python train.py --num_hidden_layers=10 --hidden_size=192 --num_attention_heads=3 --num_key_value_heads=3 --head_dim=64 --intermediate_size=576 --vocab_size=6955 --hidden_act="squared_relu" --norm="rmsnorm" --norm_place="pre" --norm_eps=1e-06 --positions="rope" --rope_theta=1000000.0 --rope_fraction=1.0 --qk_norm=true --attn_scale=0.125 --bias="qkv" --tie_word_embeddings=false --parallel_block=false --init="trunc" --init_std_qkv=0.0331 --init_std_o=0.0 --init_std_up=0.0331 --init_std_down=0.0 --optimizer="soap_variant" --learning_rate=0.00872 --lr_mult_qkv=0.7 --lr_mult_o=1.65 --beta1=0.95 --beta2=0.95 --lr_head=0.00792 --max_grad_norm=1.0 --warmup_steps=32 --schedule="wsd" --decay_fraction=0.53 --decay_shape="linear" --final_lr_fraction=0.0 --batch_tokens=[65536, 131072, 262144] --max_seq_len=512 --doc_mask=true --train_tokens=392900000 --max_steps=2796 --dataset="wikipedia_en"
Each number is 128 + 32 x the weight over its row's rms, rounded and kept within 0 to 255. Layers, rows and columns count from 0. Numbers have three digits each. The size before them is the row's rms in percent of the matrix's.

# k: layer 7 attention key, 192x192, rms 0.171, rows 132-157, columns 96-143
# q: layer 7 attention query, 192x192, rms 0.157, rows 133-158, columns 96-143
k132 113:209171077088157149121113123096105130135147107123127126146162112118091185161106102110200116134159160134113085099146128066151163137108086138087169
q133 095:066120120174152131142164139172099163123125094091142155095117092112070163081125127119171126123122129117187121159092133072122074128158106135156076
k133 118:138161148139126140146131167115090140158135195173084095124164126137063131131134108145123127066148152190182121085201194129157127141121073127145132
q134 247:077118117087114143167126154113109115145166160065124104074118165111069089105090151125128130141126146101158129148153118105098165075174080157152151
k134 117:163110169127116201151159146118091084083112168095120160092104128084108158132079076145141108154128132161132140141108116101141085075121113104100100
q135 110:087090110144119178116159163168060150184166126161154147145091139107050114226115075177130103119155241143103135111096134107128159152143129131149137
k135 096:141108108180131193124097121139137114119155102153137151074122126097088159155099109149128143139093101128156064119124107098143118124173140080113121
q136 129:098121129085134128141085090185084116170155150101158173102153147129167114094140111128127099114137134127143140109079177162128168058143111132122145
k136 125:191142143140129123106151169123116165122141098112130147166115128073157123133129137100144074116156191136108171177140135152106164174097207097125111
q137 080:127103118137114137114114101111057142130077133106082170142112169145167112182148086136126151106183129062139101103185095166080127118097152165076102
k137 096:104117109126134104135112125098102111100130078186121122152191106132119118168102142152157157186162175137135069146127103076139093137138136089110131
q138 224:111062191163090209155148182174099098171119102157125114187161086093161155187092134109072161092154091134073150145106180175131109116105216131073105
k138 125:079106135077123151154092199135099133076083137179080085146105141123070139072127163151119143157077154132135081132130067144113079119126096126139142
q139 113:103103145014103099123123114148159089163130152071056094058131114149122181147122139098153172145118109124149184128162140142108182104159099159130120
k139 109:153120180052115157127114193095117133115133099071153165136098166066150073123179173117099167150077120104119108122162176152122165128098167138159174
q140 099:147156133124155172135121130075081117066115068166024105121160117118116072118149151150134153063129110129116146127152102111064129132135138103141160
k140 095:122159118093124166129127136140127111124084090080115199095113158140154108186048065206149140152042115155114108098126120096122169178150122180076072
q141 187:157071135154098134124157188174133090142121168170119075172160115130068123101089105114084168072089086126055141086106118160073161101123094139188171
k141 112:117115110202148150108119168101123026140101125156140112109136112122119176081129097110169125102132127069121147131156129083193061125110103082141114
q142 089:090071156121069185124100143132077174105127139094123105169145100090093156124105106111095179121114100124141178077089117118160125163132143159120095
k142 103:133143130118053119177136144129115092113159113084099136138128164109189072108193129069113142104131125090094186177122125199148102142117146091104130
q143 126:135144112064133131175150109117100109167111132124105166142177089092120208055155121138096139079125114106126154121147179127150111094154109135144124
k143 124:112118147150146147091168090117132130135130051102092130138154123074154090129119118154168113139105134120137160161142088113147147093144103145138128
q144 112:181132114147127171187148139125169151092184099127136090130111090086111124175147115175087163127125145102097161134139125151165135196132165159098094
k144 111:097094206067130184144115113084081102110182101059100137112110105132090112146198174088136168167120125111076131188153144138152170178156109169170131
q145 089:130139102129116106168125173142143161056077089120117151139128109160166116139152152097120070114130114115093165190124141095119096123139112127131135
k145 094:116171141121125116124158149098182073146128207072128110103157144079179171120149085099095127097055103104121213132139094209101148140072184131182159
q146 118:091175126130134134095076079133114149092103095080127128145135153121107105095140086103176115169149147131154143148194114092155120112114139146156200
k146 108:154152145126108111132135107111140091111134175150177171196204172173117093167064101140087190155133066142121084130139131156200134123170063058080128
q147 109:207168104177084165129111170065121144098206123144084108144129111123148129096153127107080129097151131168133114141110146126129145118125144142119097
k147 087:083163086113096110209138148152157145169103137200170137172130166156140234186137120139102135136076113178127134161174130129134067101138141158133130
q148 114:147165100128128149137145145082163104108060135147195140132156044102156138169122124124097047107137087140077174065139161166160155094064148188062156
k148 099:155086123118131117136119129057131104114170119080116143142133107150154198087174065105106184120118158153144132186100107139131110144133177100071127
q149 119:157172094110109124102102045101082091168150113109126108100150154154077125144108159138128089125112177075102139140199096070148144157129124103108108
k149 111:073114121106131151169136137154090139110120114114114179133098135164148146159158097104110100141129091118146168169127160047124163125141156101106158
q150 085:108084153207143104204110165159142115199145096159079091119133078101097130101080143141107140142138115193135045147099175169072149115191137120169131
k150 105:142084145164164119137144139159117181114169121200125066158180131119093135115099102162090149114133135162118037099120068075145160119197078079080096
q151 088:114149131111139136114130123165092087162120152106120146057132170072182070157145167159107148062126129117085189106048156137129231103099143081091174
k151 092:092179137124074109121170112125101171055155144124156164109099143110188081048205178060174128159147015110168124150124167128121136129164065140148129
q152 102:163172112147115111146172056100126119099097200109095108085125121107106085074131142120134111117127154141109193143119161161081083167094115162077116
k152 101:099126155157078115120101158122197177134180095151144174138135088174117146124120127121165105138110115133074134132089120115155115133124148081122096
q153 110:093174113191148104125105147096123140158123148142118184139157123111093173120068129149106127167183133112147055156121105147180119146089057137147129
k153 087:046160125136110115113126114143148133173196056133126116137153151156162160108140188157161148171139114173133136196125075132139100152074133104181166
q154 091:169165182136141126139123103113177129128199132119179099083111155157156092156171052137177224133089110180078061111162162136142140153104143090166145
k154 093:124073083109111126093167121093097182122177112099080091119083152108130159094157120129146079143130091095136168066148110176121191126133120063178134
q155 099:212167170149080188120117096128101137110118114120111097124099101109100144137112120092159162061171065098166110104121117125128126187116136135134166
k155 091:128074183129148096179107124117139125157138113107105136149141157147131092151168079097106127174070150142075134111128144110120179111112132113085169
q156 100:105139169086167105168169089126116130075173082153091199138127169102152180064057097107108089121164114180098160140104080156110148099148126152134125
k156 087:156168136098150133126093055131113050148087091151077124147162160116077126100125151103135137072161141147108177130148102083122166185093144173112102
q157 097:084100102076099081144128109140108131154124147238134091163095114127178135116091098146068155147184091166086092143121145130182090132106118131135078
k157 091:101097103146126120117121131135054155152090140148154146146122201141075060159136149096106069132083086115185116117133181174163155123144094123049150
q158 101:118096124135169110130167152131104136145168156158142101113127111141084093171118228073176145111133161110084135076166063118134163125175200127091205